config.toml
init = "normal"
init_out_by_depth = true
decay_fraction = 0.786
final_lr_fraction = 0.0
Each number is 128 + 32 x the weight over its row's rms, rounded and kept within 0 to 255. Layers, rows and columns count from 0. Numbers have three digits each. The size before them is the row's rms in percent of the matrix's.

# down: layer 8 MLP down (transposed), 896x448, rms 0.122, rows 527-566, columns 112-223
# gate: layer 8 MLP gate, 896x448, rms 0.123, rows 528-567, columns 112-223
# up: layer 8 MLP up, 896x448, rms 0.124, rows 528-567, columns 112-223
down527 102:046187083151144133172111150063174114190138139158166158128119111160095102118165140168102129161112151117111112114158097190194098116133133096150095109061084114140113138055138101186101128087123151155121131130180154133083135183130191138126139104123093157102124148106218135078094190153186108157130151111132134158100168135138150111131183112128
gate528 096:105121112148063160130072194139146124165097159180100104081156143085158064159154186117130133118114089111194167163119163131121121106139171103169102153069103167110069164188205083016084107120159083138064180135116091194135127208222180109106110103111118101064124120108113132080110170096098118126069102150115182127144124103193148150092095153081
up528 097:124114130137087166080130135118098066120085169146181145099123116085127185122145171138185175150117162146172159095121085093123141159157104105110135119057092097122123140171187165097092102085119149134164151085144154107118139095154122161075113189115155159138160155137163124107088065124102145177052117140148126131131147122140153124146139144125
down528 101:097140148122082216115162152133147146150141119152100151117151131115077113121122110170133079124139142078125159132132160161098125137162090116166123139146113125091133160134150103099114147118182159188188111083098133128136146116110162086075137125118170170177073054099118096080175070161114130114062089134083135125134100144104146177105128119138
gate529 102:066145158098123122154139183118109153167158158129126130174159153102144188149119147203074111129135098127158151134172129158078130128189110088120149138147144135084155135123148161131089108104152159158156147156158156092105160177169091103093116118127084134154127091123153121173147103128082179208174107117121170176146122117077137148129150182140
up529 101:172128153041122140152176135075165124129064109168142060122128144181104062127116144089108145079129154085140129144150104112094146065147126125111134139149152177123156125161154121106148145099143079156167110133155136156144070162153091161125142100139153110102142169134108103112138096146118129181117180118128119112128136091130120162202138144149
down529 102:073147107125063143106146104172123079176096121081108106140164132164123141152147138127093144134173155114102079156083130143136159111132147139149119109088140165155165137086125146163155139207112095140141116089141083143175156099129138161123134156152184123099112135051073133176135172151159115099131091116148112110134188181081099154055118055122
gate530 091:171057108055125175143113184092173206134112160127150181122133128176154142131069122149184093108176132068128189093119080169130172144149127111133107129174143180113130113110124100156134172139103094115065165124156104117147170189141150134122176217085097132176095180136123134132148102070102101080101121095155157120133111186093170095187143126062
up530 093:113065073071111144176089141062170157138119155112149123176108132165094140183119139086206085157161142095141188108116087133146157117097102125141151147133158137138137124122161117169137109083164150107093219092154109127202140213110154109081139168122099142167111114140103141146156106127130080059115110118138153130151136155109164115148133174103
down530 091:131096085140078156164128079112126105168148121124118138115089168104079122123103081050139067167105127119123083181095177134149071107074070169105135141110123147176094157092121098132165086155093168137112123157172106117128153099139126128110183082142164102128154125175129059152101113146124130101119174101090130089162116105157123063109068111132
gate531 105:108141139122146028160135091156116138065095148106155102095132157117120119152150200061149081210123126160155101157135116127105095121072095130153112086091111110126084088147118140153094130075079114137126130129140168104136138186138082173111140164128120143116204094152144146177104109117132171115142169093167128164092110141135093106128135098132
up531 106:137156120143133119134169122114120147148155120128165162116105171151120133127106104143064118118144141161078176126104159121084134137153127179077160159118167189122169134146143101148163109106187154188062130104172110179078121134084105070099072103174125101167156126076184111095133156148145132137134087167155134122128159149086171158145117115104
down531 102:135105125115121191179103122177118151116189099177147169107120121137091153149184127046139136144163120101143101128124093140126153110183082100128130211094091117144101129150121142057087142088145081058104161129165173147082165194064096117122136097167148138134156112112194154102122212114117078169144118153134172127155122103152142118143116159110
gate532 093:090170124101173124100183139159147110113161103119112114156079146141118114129170204114087099094134116130148163114113179139133152188134115082116120150126123117128134126144138074167191120170183109121140142142158105121192081116105115156174114140092171125121118157120127134128112153073149152146117094140135090108103086099044218138098135143134
up532 095:095184100044107121071150139172162116106117138067178136125149121126073154110148138158133114071144086111128141202148165108150118165162106118124125108139156152153118146122163143202186096082149159114115125119124116136102178132081097123099123131056106192179156079152090117121130141072125183138150092209134145123139111124094113147163085137099
down532 095:162122150138093196103091135147104163115127101194197183116116130144114153054117124175134119152155098102139165120153114127115054133164181127088195124089175101124147097131134152159130215167144109171137127077139059136139134068082106130068130120144070171125165121130129194156084184116128122101088121070105123112082125185098131140144161131112
gate533 094:147170128128116121123122158098127175056110122083088154108102105135223162127097146196146133142059138083138169121093136117125121106163119178122065127074125107150149070125090176187080121110119135114136138112112080068172166098105080117126093183098167127157113171136132135110076138145163102114155136065093100126158125080155175140156032155155
up533 094:084103110139129152113117112137091118162114158170131157133145145090069103095135140056164115141196071127157154158121161100123106110092113087156137111177129139153143178192181050113157142127107060101143157136144139157093100128120122127124131105146135103137129134176147151174172136135095138100058168252145098150164153122096099154069148102081
down533 090:136105153085095124093062121133180187104115198095087103152097113158050094121086113142094129182112102139081107140161120117163088130151122074134190107094077076118143146151086136147085212118129121083148154053119122161101126112091129147086062125160110084133090174155185130117115182082122146140124110125156172128141136126079175167147132070169
gate534 097:098068097096099124114096166123131105133164127173175147140151160229129116092089106154164123099121154106137122128098179178122108217116136136122142082102178114122133100153130122138199107130124099123087094156147145116131089126139133146149121122172193107128144093108122089177111031132110141091152081212076154137096112162144090200150147104065
up534 095:136125136178152114133167086148071159114098127101104073128114131078156150171164137134135151092139104129101123135176105135090084123131147109146106219110129184156107099105141100094146155118153150085143157172130154138143150069175144066166133181119071156144109118154098102173157195142149149130118134103087116034126132096097146106124130094168
down534 096:107149167148146116123119122056068121124165047101102102131097152187097122106149121052097154161118119144100180181103078108124084037116090164145092086146088125170101092183151162094183094116120138127111117159118083139159119162111020120098140130145153128084150128138110162154138101121158124140196116120163141126056091130129109056174136126119
gate535 095:083085133096136142085128118162087091113134087130121109165090156150101080154154151122157139112122124203120100136127128155126078064176043125204130163184147171092111141150121134137147082129134128113033118203164119187107143103156090168042137162129095089124056110154132088155115061071102113124163167114081182178086132146143131106123096113135
up535 096:184189125125127132144081122104165113124131161134140168076109171086128163114110082154130145151096085119127123153135147086133188164182168120149159121122159044148127146101136114154110102089105161129152134130140093173102096128140115101164064111160179176083147143114137101173114155131152090168098148102147140096175126133076101150144144169142
down535 094:116089064185183128068122046155152126113154104097119095130121137106168191140134150168108154173161131088167169135128118124089154126100167173113130214096074082161111113150116122187093116151114169100165057142064167161133156119132158101189131130129155139159142094136125125148174151149160163175084177151131122191117102129108086160063120121124
gate536 090:089112142132129147106190182121119147102181122153142148166098150097095119101142085138167125128118096161109140136157105176134163140183113113080074149152095165065128099140146181120171073129106070080106140099091162156145181104067160132125117176065127144091081096098172084145147115177168116147140135142106097094118181170114118115148146099108
up536 097:077134172112154099179061120178085102153113107044127165220184122179063064114130135116052123119175097107112121122164137107106158138096143159198165137123165065128087136113147056131127180123167121129107102107103110113102083122097048135112147130137134132119181150132104088131121154162130129142179166157117079118158139147082056118077082123166
down536 097:145126118088137146150108175103099171146115149126107191101160122130147160139110059149186179110172078132138104148092096140110149141163108175138139147109083088134168136138162107122112127098078089121104147097092116113131151167125121087091159119109107151166083141125154105160137084101082129164124195134139138076090126145150186129170087134103
gate537 099:149124115184099145166072121155171124131125203088091070159168175135136119123151136109144118169143153137166103111109103141098103120152128161179122131087129115143138108125168169118112112118104170099140136227126133124164145151169135090092119122163149083174118146142122120104120088105107122144068151136103081169106122119103118110115171136087
up537 099:136139194161157122120114143117176126116130109157107102155136197131128117109190069166163155177153165116150109131091099126068155086148125143138119167091048089128123135097149160164113096056127175073153158168122100130113146181171107141132132118136112120135166163108121149167105128095131178179137198116110130149106150171109124137161110135062
down537 104:178152064160088093156153131133129149112110115142107177129136112178109127107148159133105150017109119169118130120151158089116066092096138133133098144119103158135139122138126104107143106106082158108143114121121154175106173123174100125101083103115113100100155150103075108159133093123159181114162186115130119165156090189086105143148119133090
gate538 099:104100079149138120155172109155140152132126130097157129091133084159111088135060113182145142103129122104118124170068117091079135086145085155140136165149168145092124139131098105149117134113126141122121152148121161095106166103117227090126172129099122076137133091123160148174112121127118111119109125156065163133106087129088164075093093098166
up538 099:048124072117157138149198077144118127085130144104107107125171159163079126124113188135164165152169097083142115156106121119174146044142101109122132119116180127140089129097135143153020118120090141108059189108117138122133125117106207059128194135091104079086096141127089186161100152114161124184085122199102162152116114178172180075093131101184
down538 102:123088074134119154164214115090134150180158103105118146134128122178122165109098133123098139101129101143111080081161124107148101127098125133090122152154216139108122119133039082137130135162082092078083130155116127199147111205153116091192176129072098130120142142146166112157092131115182075130094145136109133123097077171116096134165122104120
gate539 099:146139123075115150141160075091123158086136158114107166182193128101124120123096210139164119169149099103154105119101117138110116143112166140122086158129128103052122043121121120154150125095144124183119159145167117142145122147166119139119141162158153062157094140146176056116093169199113167116123178100119142103145087100174200171101136174084
up539 100:158116076073082111078044084111141143144087204139176125156113084118053148117182099110113140125124129123120118102146155107133163115136111113114119102128126151085129180123125097140127130162120180127117109116146166106158150151086085164124099122104125125140161109145120119094138153096089079152141099123117107154181116103114114126108132161096
down539 100:094174129130108124136114160080126085131156079142138111157089119157119091171199112149103096082101154153123138097115177133101131107140120107084160168174121132100114106098145181109134116168112071096176103147070128150118137123139121110110077146135100148108154102114112140139128153125162120189138114179151161153089118066094081188080134099084
gate540 106:117183032120103154109164089154154098115107136084186074135138107132053158055132123130145076140214113129103088137088132084114089126080143109122130125103139155123136139140118163135161174151147090175112104162109136142116077148111135119135159159159206065105144142135205126130082126166147103098161129115142149140166153117137136139108110099152
up540 107:174147052151109152143111098124091144089148148121096062097109189128111118151167086135132077189108091151116104136054141122098126086139080146113112094118128157128133161137121134136116184078163123166103145146168122175106148195105141142140174115161138092073114138065137133089093134159151089094123090105103122112114161170167140133128109131120
down540 103:125116092046159112128116114146075160113071146089145168167100105122118179082152101117117111067154110129132113161103167124207142112070191133192116142105102156128087120104094096127116170129125153160080154165116190147112125132172165130108132116115095149161163108128094149136155094127110134081143162156104132157103136120209156165201147098178
gate541 096:150111131152129146162127145150172100127083085115117128062193174187061111150175111134089090116130106126147145132100133195119123077104102133067110118068123109112100151144127064095137111134139077118144113098100210087141104132139104144154172124112096084140096151166137103085112180136129118157126118136118146089107167119169116140133141159073
up541 099:155126155135176145080158140112130180132152198155156104165128124155166171151149132098170147125133116140159129141163102119129121158122120064143148083179123119208124105139155157150151121097104141188137155163122097129163192169135141165165063071164174097124137187116161141147117073125081125116158112158118141104185137113133134155138072096222
down541 098:103165111121074107130152127138175075091117127145107131170152119101139153092145114123163176120101081115095112126114139107126136212125104174193155098094118104172069183085154168126101092100111093115040145188151097139138096120071223075166167160145170128128158133081143061158114118123080107111155100155179099148156124151130155123071111115133
gate542 099:149109128108175112164171152175147127085144124087121125107211148147106069087158081124030118142176175145176190119125162102121106141091089105189138119142171128169129136118161152156166107146112183152240092112120123142140172152171130160121141111129096040150133116139116119127134124140105134178124100132110153135091119115159102059084100116094
up542 098:079105173123130147167121138110123195087095160120100156107074113084216102168120134169136114093125122152109153124172191124131162109093147137108130122147105164097111157089121110117115116062075070082121127099093147112119183104120069179107131122118123089162112137175101167111150129091119187099156103101119143115195121123106181155092132145123
down542 094:134153114105123054081180119099108128096118112146157092150105157115090166133125120096127123168131094112096115142111099141130127129128109097165193108151069126151103122150079039164062142083127132117194122158108135202098155130103138157094144182122153106108213164111197066073158160120157110107135173121121142144149111155131081147136106029056
gate543 098:162138089099143153099117089133138106129101164100112102101141118070155158087138108150130149119095203107084123140110143054139162102152041087137140088092121116182104153111142129122082136139135192128145104155180162172139229098148179143106130149110101105101074126117150150077156064152127049187117164155125140163135148078115162110122077079117
up543 098:094089124113099118221097150149056137184132126097128112146098118173043145146143129094126176026129172159134127077139083131185068110153133163160074092184020117127089140107149086082130151129121080123120142185131060126155128177081115142175142166129127177132174126118122127185100158108155140144101141136115187075105102115141127147165150131188
down543 100:121087136127134114119124122143093166153098155169114157101158178118110126144108126140106123147105105142169103137125066131099073097179121115116149093131135152107160148175130091123043132151174173045091151189061132087083172111107151116106129112122112106128154164189088131155087132069100165102092092082177105137146108078134079079166109133128
gate544 100:119118118148119071174166106121135069153089115155101169130152158126120134154095149143135116107138138130105143155097158160096131100166110137140117107093179091121077136119135115092110074090156165148106163150177210060124160128092112159113152122134151100108116169141130118110102105131068122120111207138115154161109055039101134132123135103114
up544 097:135132168172124105182199101146152096131116091100138140140121123095187116146092139145150128148152138087164194134086154215164117095140128137113147119100144094176126118072136089051090124101151181145125125095139179022114189138138121161111147129089146120114145171085159108110135132165095127111115182116059142152108097046130157111129142130138
down544 099:208138143166102124101159070129188111111133095116114125154143103121096070182126150172131129108164153100138138194121140151093134159151156194132110140118199085093157213135173130092100182118111099136096144073155116110119149086071081182116140114146116158096162101150161192107150131130115102140177148114114189177103131104128116054179117105153
gate545 101:102130124073082166093076081116106128086133095098094150126092135133098149110091211085111118113061130089139099152136111112124120164064070167085099178117070171093185122145170148188087112217141108151122097123128127138136115160098135122181124093091150166102126094098103140131102136150142165164152112159117114163150141178159125119069109130090
up545 101:103153140161166105126109116070097084102117163142195173113108130149128143136095152146140141115145089107113091111164211162115219093082100112110114097160144086089197164168133152096150158116092142066096111139148124192074136151106108097075228110132115142065117133099089093137107137110109126148157118138103138153116154141117154168089215116112
down545 098:095097172131064166154074183146132127127129085149138144101058144173083223149170110173155146147112079147122112126151130154102182067111030082138107180105160182129171114151132125101130172164106114089123142089086151181105091125120139145109181100155148117080118163131123071150112124134123122124140181141139182103075124112108161084204106106110
gate546 095:091176139133120163092060107112106119115187069117156068139138116096113134169188162153146118113188169077088145163118090124107141082134095058165088074127087102120180179119127081057124064176144086050110120155155099112159177109084097125117116159140130159100166126143160110110162133103184147134182161099167117116131109147148101206193140088168
up546 099:156120168135093066131127061146144142088137134097165157193095114079154120142109210061114149176132121114133139121116111101108120083168177122141116134098120104096082151132147115147148149150108084138133204149144140092164064102141102134078169116165143117104161053150122095194090198147098142143131112229126150170116108102143137119140113122116
down546 097:097122083129049145122122101167102102115148073129122132152197133126109128162174147149174150137107127135124102159110117096122188102132106135046085166094141135087119102133124112093119141189115148126164126038118088120116106153095181121139099123059095106156097124126100156095150121085195126121113111050056127152192130135158146107158125153140
gate547 094:085070097157122138120151141100137122099131124145100122129105129120144134166171181125097122143155162112162111129114098092143134109127181109127116175133110073083111137136122108149081155150097139134112101103109081082183136137146119102173133205110101076113148109110126114160141099083154167101117159138177105133178144118095082159135107099204
up547 094:168131203106168141085162107150122170086106144073127087158086132171148173138083111132150071060126126135117114102147130125119064095115091155112074108177133108101096162115177124138130136157115111118098169099150155135126171157157138125141133140183139167113166141149143209102151121171181125149111106111118121111114105106066072102088199156112
down547 101:123125154001100129146188131167112140135175131120144129141026157113129161067116083134121141109116204130134098081142125218172133160140166154152110136178129121148120145162145119106158095146134135139096188146110135136193137118147106169174034120195124121136160100093135136127167165202093145151150125120133170138136156104160115104150100122126
gate548 100:090117121062123102151141129174174126105157152163142122178116131097086186085103131145167165182103124128117117129148089139138196162120131112151127126095114116094155142095157065137124157096135193104077107133132112132085146204158147119123148135089090154116108128075161103166183125128138086172142166138129129102146099159181084162112154173107
up548 100:106127146173086118095076085111145099115149077110058120103181107117089094119080135154134168166164148137137150129137147131136158124105080130110135167130091139116075105138033092107150088080140151190100137112157136119116118108118182095077162162111138191149126161150102089154159124103112091153090201140156109144083168062083131120136085162191
down548 102:094154064186104060122166155115105130135121152169075137170167132097126129148095125098095149172094115173129099141151141138167177126126096148178142075136072063143112209086122121137168180183108158159139117148091137142121128090096112139113055156150153095119112108148110164111094157125118129174139093114152111148173090110209120123095119131121
gate549 101:116034134168121126179131075179082127123141154154152085186130150156091151176178147121148146128069185153084125125121122127166139126105123115105095119180131095152151074158097143030123098193160140102119117147091166183065098110122121151114125158144119155136097130151182137108134118096138102144111151126141141176165078077129147168152191119146
up549 098:168104110124130163191148083135123127062114130133144113212109094102076138127118193117087157212160132117176146093100121165143114097125132164109116160111120124162147115102107101065173109111145148192154145129130106081152102131152114120088133217186163161169144165112198159116135141157100132130129174130150142112106116100166164097149147152127
down549 105:086099108090154091147122174122133188131146133064162118164108059130149090124115124153089161196083146098124127217076131164134137088157124076158138153134154151112144134165131113124119095124145110152144091089094167128097131132127116104121140135096188160191133095143151213143106184082166086131161147139125125135134088129073129121160132148066
gate550 093:123070130141146109142075127086101162151141075081154128036098115140149156118162139148116149122105129174134130161146099178091055108119148181110142121121085196125147154171169145110198119109066143129118140141178095143149108180160122133174154104086146122133136170131100138103099181143119134160103150112085104138100146131100109114169045085106
up550 099:124120139058092112054167108190071077113115096164135092143091091106182205096030072109068085103136152149114082107105120149183102173129137125144177115178158135101101146139103203140062150128144130132135147160110159159164205100135144110151179116133178192138178139164135115087146167147093100117111129182164122152130099100142129143116139150110
down550 103:073158177099137066130099094101125124108110145118122201189077094108146114084098120097166053088095144185059124100157129134160167156099089050129116122113148164106158105134128104139125130128133170114178082145105079145088072085102128100102159100116164150132048136085190149159177102091161144141105155160157117140162123158062136167106068144126
gate551 139:090157162225137143158137147233209197129134127126100125071099095097116164124128155142167146140107124149112114114115154169134154139118143144083138186149149116118148095104140186186169141108120127117124152089127146117088166173085136145129138129176106128150138088104089164094152105083149134150083087076129153127161125112075150114159155131135
up551 114:103083137087084145124133155146099154173090113134103112110116184087088081144133143154105115109154097120117150135123113111109136129052149087144145136130112179111098100110125107093154100184155139170120119179113164126139170120105137131141106156142116077098134228103172058148166168080108144086126158151145092088172151176152108146131150137099
down551 113:119140186171112144138134104163151150116169117137099127105128066115161232125090150153131132121111139126149140080150161177148138166176127163074085163142120102150155147127094197174098146090106141118145111072151147134090125169158107123119154062109097173175119083105052185083117094137127133191099115119115163164128123137109137125140112129171
gate552 098:135107137160143135116093146140079088107085133099180124093154148147147102193166125181103073181115100193129086161132160133145139125145133134134179081093125176157180140197081128083151153109115176163113093107112079106148159110145197151111117140145113114104114129135096125093186188120127128066150178092149155094158124081103159109125149081176
up552 095:078157122123104101067133121106128140161114104109126078098189143143124111161091121104166067106128143186084164039131107106128079094122109115135126097142139124065128154134193182148142135101152172142147071129158126168108186107103120078082135134117114183036113098029185132172141192136078102140100125112129127123153104101118125117131111197157
down552 098:139135108150170125107132185097137124203124210034114149163127135099137102124124154127046089205167160074118128166100102132145097093105147080127122128157111135119119158074220092106113108070204142166141104199124129131056129110131160170093150123103122180115101200149076080182197078104166128129156134149116117123131070114142137152083124118145
gate553 105:152164187147142104141152122136149086199163185134080142147146148076041130079107111070191122110171135111071194111068146168088162119142119106124126173126137157085105100148113082137155168149120142101128185162142172176172086080094162103103142051158144107171122140115131134136137125070070134163133139107108153133116103147082107112119111040071
up553 102:119111129106089062087151140138079097056149114136182127091090115146170113141104097201146168156085124139145137197144107071123093137156155107152120111176120083155122138127126155144165059134196101151103118158162098097047126148162181091085129116111142169147149096124130092141094159162161097165090145112103145160143076175152206130156109085207
down553 102:141122129142124155139053159148106107152077200097133144157130111188161144146118104132154134122131151088173133123138092149135129148210177112126180135121168180189079106144146134103131073171114146100123123139087125083181109131188152092175119091128180143139175091109155130096166127172161067185093118088137102137146121086056183116149108070096
gate554 096:115115117131156168108118152138160174170079086152109129139126091153115132149061117118113113124197125093139063156145105140103111160047151101081122123181136124088141181148170089162095163120175107130103092169174132164125104131097194108120072166125123117147116140158075067106122104150100163162124158114125174096150081109098146067134142100169
up554 100:096107128147125114176120098106152115121142173180167132069108124137115120162151120202122114159097115055121147092115105148114120062183183121183162135092098099149132101153146197125171099168142103090167130154163095091162185096125164110156073105083137138138121125181174115127130093132175133115082113123199148120180112129153130117135111125144
down554 096:176125096163092129145086104127119110128072126132163151126142103063123133144082161141094111087120130160145140142155132079077109122107112155129152147172138121135206109130189129155121138141089139135169116109187115087149126157090153146131103136130162172150150111123127161140203102141065164139096100137113122161094090026088234179166151097136
gate555 097:141114155174061152127151080184181092148069119113167137162119119173139078085152104087122108095102087121201097129075088076118127101137102090163090143127133128112119085218120150169130147107129132162094151120158136119171135152079123168149101092164135130172065164164135120152148121146138138118214127121107138108175105145148080173130104195145
up555 097:111153095078140103127065145117098140147120123162155102097144158095087121113136145141131183125145141146098134099218147120169106128082126193088158152150058117158123156123121163148161121099157100128114083134105144115111112113160141106094170109099103175173160109181142118067118145187113108120050092137105145124098169159089185131143134155187
down555 102:152055145115158143124103094140133099166123097171161156016151119163099134103112101132141131161113147133072164094123123126165188096102114182141137112152108144118099150140138145072094134144140087128129113151117103109104138101124139147155152182115151174134140105112136144130141168126127103137178057083133091115184119083130093145107115184102
gate556 100:120127145104153105160157132146116086176148111090143147164128110094111100076093181088117116137208133132148147145152089145149101048177134176103110139090128158098178136160162134160132118130113177119162140080151058167119068106139161123097124043120057170102242097084155122147141171088095060136144170142122137189147154127209101162086175156157
up556 098:110143148070120145166120150174142105179162129144073146125156115121131189124131121129040166153129091092156200143113146223123080113157070126109073194096126163097102171133093151143097127135119112085152117147096134085099166137143143102110143102074084129179171139069116153141085149129113100120180148179140165088125164166177074048150152071139
down556 099:111093104152121101100122100123197051173107168118137170157143153122148157089114195132124157114113101113118099127125207089122098125089111138063103116136118216129139156097093125130134127165102089134158138206107082161114102109140189168098109123154120097054169090133136099082178169118094102088156159112051105095091173140115103148122143126198
gate557 098:129129158120060089128136152151121092076161099136100130165158147061131146137191110174201153129132118121072157130092150155146085107167135074107142154130159072166174182139120111145149147152145131172151171113109137162132128173141146114126158159129142096092146111085125115140159123083141089141155145086080114128085157093153155163114108180127
up557 099:128067147090124156089150053076224118106181142122106156103122117133136087124105132023174142095059129165174124123110140157113172122065124134158123075107095143129143083147109112147180159085103137099168132144179166120111120097081110126117109135180160085105129156168156136139121104080119163153125068135189113150131104199096136139091123135142
down557 101:167144122126120197138130096142113098150096096166131134165096143205104120145127181171144144130097163091132177104145095165121142088120142102114132100145084150130090093116103157183184097103160157101102117135096136106099145117131155081169129168118152165187146117097110141118124182101096145082146131093165157132148088128077126153191152125156
gate558 095:196079157063088155115141104111082125129165148112098172099156165140133166158138098139141126154116101171197081107157181123074116102121047158138073118143124188112108079118125178077132165174174121121150148107116123084068118169198149142135104074140154144125186169130111098124133150150162171159140076128182164118164159151142154088139162125147
up558 096:165073167140160114153179162122109112190139098083078085120137157086112131185143144122165138131074071094115109105083197185070126134115101135128123109175079146098122108122059068134096131165101148122099139076084087124060080144127091130093140084103157141122112144162152072133140053107163092166105189141121119107169117100164144144141175140171
down558 098:120106136110180124137112128113102120104075103135111144096081132122154093142172159144198144112151115097180115150191103136118087141133218153139164100117112140069074117145142152095072118139150122146086093155120179151112125114120083188202130141141112102097101138087100163100076106186156172100104122127138119110111116059178147152116144064162
gate559 100:114110140129114084179125087143201123155174117230129103120140151134117150086150128141167159157116161088100156138140140107134117136115133132076153123154116134149117160096143080161086129136136173087070096132137127110174136099089128153168117153137116079063157132157175171098214107173199132106089085143135071186116122093133086159168164153206
up559 098:104155214143194122143053133082095165103181150092105165095075126133093098151089160117095105142156133124116104123075073147054133134158088059113088103095121109130170175155132151157086179159131058180153131136139120069139160150134124095142149096188098141192119131131135105143133171111070121135102124103109165134117149108106112107132135127101
down559 102:142157142066124104130115166116159149169181109076161138144098148091164118091081119130097080155122163141130125078146148169117147144135100149098075151173092115126144123184170183178143137112125151187146109125100112140100141114156164090133187097141010150127193139120095168156145096090153119158104104138148169124131225070109176166149158112087
gate560 095:215172143165076098130128132143117168120169141112149086149118137149110124123171124140073088131149154148168134190067130105080128149137132204154153121132170139053136100174143077084070138136125108146137108092126123102109187149143115101124116147107131147166149153083135107130135170217095108119060046079138092114098143169104122159154125173158
up560 097:158158154142077103084157101142138183133151173122117088109101086127126127148165125121093088129156162116124139152050127092084144152156152183126176112057198133079146125127143126119079138100113133171148149055115113131124177171123124112121146151123132153158130104159113112164129154142128085161083059082144058084131115174082175182146134179148
down560 098:185096157175140108141125095147130159132165069047127077091126136145118152119130131105111129114121159079133155142081092080096137201168173109120130125097221107128108122097135138116098131130102115142127134084151126149124165155140089124114108160103152129170172151135120088100112123119077070137087180136136138074121158174132138118151087156144
gate561 090:118109101096116131149155071121134073143109135119117144178131145084102137097121142207151144112137123144152158093134151107200097152171145134173151146086083143169062192148115113072150091148120176100210174142132144124139109102112096143145091138057123038107110169160135130197115138123118093123158120137135158087167138140163119070065096133175
up561 097:116157137184191143121123168168114163104108153152125112080162122192179128196135097089127153166176149099110121110115123161050183106090156107089187116187127123068151069163108137163117159078097100133072118140110157124077112130105145161107138104173127166107152103153159160088129123188115107125168148151118144158139141112118099127153163097114
down561 095:114160119101117099119106077071116126123112089142190090199101111111143104152183150167103149127096129011153145158160151106125141082100150138194147143089113178129151077108139129143124098118094090077143136171149162138142151108186113135144106118107131188089123151172136090141088142123191116099181184192136166063117164127157147097149146084152
gate562 111:190119110119111129126149134167130124163140148095104123147105159145064113135071119158092156114124175111153154093123165101136111131122069135113111087041049128124107170132144062156053144146124126113124129169145107117160067104121155173127089135100136190093175140088203110139128132147144124121128165115185102182174157127137143169097157135175
up562 119:132115142126063152156124128138175105108112130171071139089167147126116173092110076111078113086185144101106141081122117157162167107142164173094095060083096098086147148129142126151047127112158101103213132188099129084141118122120139134204085158123155174094124121102153148171178145145171096122120095167160112155176158136120115169107130151160
down562 108:187084138095167143093079076115109093121087157141083153101151117110142159133056093120108122082173152114106165077140126130133100171084163148128119172105142105127157090093101103074145128099080114150176165159096104106108124124099131104108121115075131102175114091072112122106108155159164073144144162201072114149133092160138118129087143127164
gate563 101:176138146092102076185131155148127104061127141113054136157171159152089173066104102158124138097131163122181143144106095121174124138090142091184088144117130159141130097127124124121082146139123082113103134176128154174066178093209084154107182125157123096150176132094170141072157165126149122089129138130163141092114108166135157076135110173124
up563 101:159071112156116153195143103124137042116099143161089145137088146125124139107171134166137118159087152131101181111166129136165148186138128129163161118093128097112150131090115130136115119129148148075106109177113134098110161153117128114113132124158108074175138142077148135099128155132116138137120141160126060154118154093155054142241158159112
down563 100:048072151111098141137147107139158149133154103141152161115178143137125115126119128121105155149141087154074109161157125148137101125105142105095136141141069114116098164170149147136184116062188103147126159107105133060178160107168132089156130132131152170064115146247124134101144090092168110098118076165100070106103101133158079085162136067102
gate564 098:149066087139111133123164108141085188131180082128131112141095150188112147142126105142137140119075108176115143163125168120115088129122088132101129130076135113111142138164117155151148128171136164073187108175105140124102130159066148174146175148129112090136136136140145143150164085081090133130202164130139101105159102167102153136125150082137
up564 095:133119128109188094107096138127163073169157115199123149070149150157144146135153141118128135148155093109133089079132085184148110132106112109130124123085119093154088096129117073130139141152086085124122148139091093131112111112063099125134130145179086183157114146161113146189086075159140146105148137114100151147128101148101156150109190102115
down564 102:158139105126148082156090161111106158111126101095175125127106177144093122119162159117151129166110157127112103164111229113124130138150153156118148123103167084105142143111057185120104147133093154081111056140126135154095108119156091129090154151088126109131090126127143156128089171159122084143158055142165106114161101096053084144178150128200
gate565 093:123058084179152129115209153133125117172152121102147129144130119139175126117053130165174163147090130070049165153180096178075121171082126094103102121133161105153178083142134108151075115146081124115113114175155138158093166170110127100143139128123169114118144064141085079121149139167121166049166174125063106147095142095148127128113122134100
up565 094:126102121107165131196077156124142127138149096130087090090172128107161107154151128110116143194134092185080133190117110132156130143117130094094097095096094093126091182107161095170099116162108125126103079118080109123160172109051075167145106148128153120118122148164176120156193073139130171147113121112061129087123125106190108122132126109151
down565 091:174136113123135091069168108178096102155150135080086134125169174159132139215154092101162155068111070163142095102127113175108151086129067135182117176132151148111132107162130133107096153104101120148147102175128077130121140148092107119121181075116095153164085153106129178146126121109128150103077151139159128118111128030144136130121091209119
gate566 102:090098111117134148166106120121132057108165153127121169109095111145090133130154096138122127128133130060153122152097113137090059108101170112188192179112144202144122100117151082127125136173167115147146145068077109123160134137139066158144132168100176116156090145109086114092134076132106058113130139137129047165066112086126114120128130177095
up566 102:126122101106159116150097092141153112126134124103158138102158141106145119101161128122108159156126126103174069127134149187093062105138164148204115142122196192126095115095138090184093155064166131136170136126114135151158077157109131168160150162096149125134140145096124112095172123167127136131121126119172128142158156092097159088162144138058
down566 106:176180139130162104064073186089128126123114140137155090115126104156088100118155113104134104109068140115138176113139119099151163115113185146135143156129082131146112085179169145140097137133165089112146095146082119056157113087109121081125135151118253143100140129165158140150099150121130103138166077138081118122090157153093112157169138121106
gate567 115:077119123169136104131190138098122132119157123160142109154063175161157108122055183103120147176101109045162132165122137082180085100147083135208167133067124136155153174131159125114122143118158119143098142141125124110167153124128147127101087102125106114139135159128088172127126125096082164069128139132197157097065122117147115099093169140115
up567 104:094142100128149159093127199067111112174134107145157165133094085168110074116120098088121127103162121149123123143162145103148083121148161125123154097113152123108149168118109168099187143173152137063114110176077164093158162087136144130121119150173136177092161160155087123112116105111098146139107135086148114073111098136134160093151154093178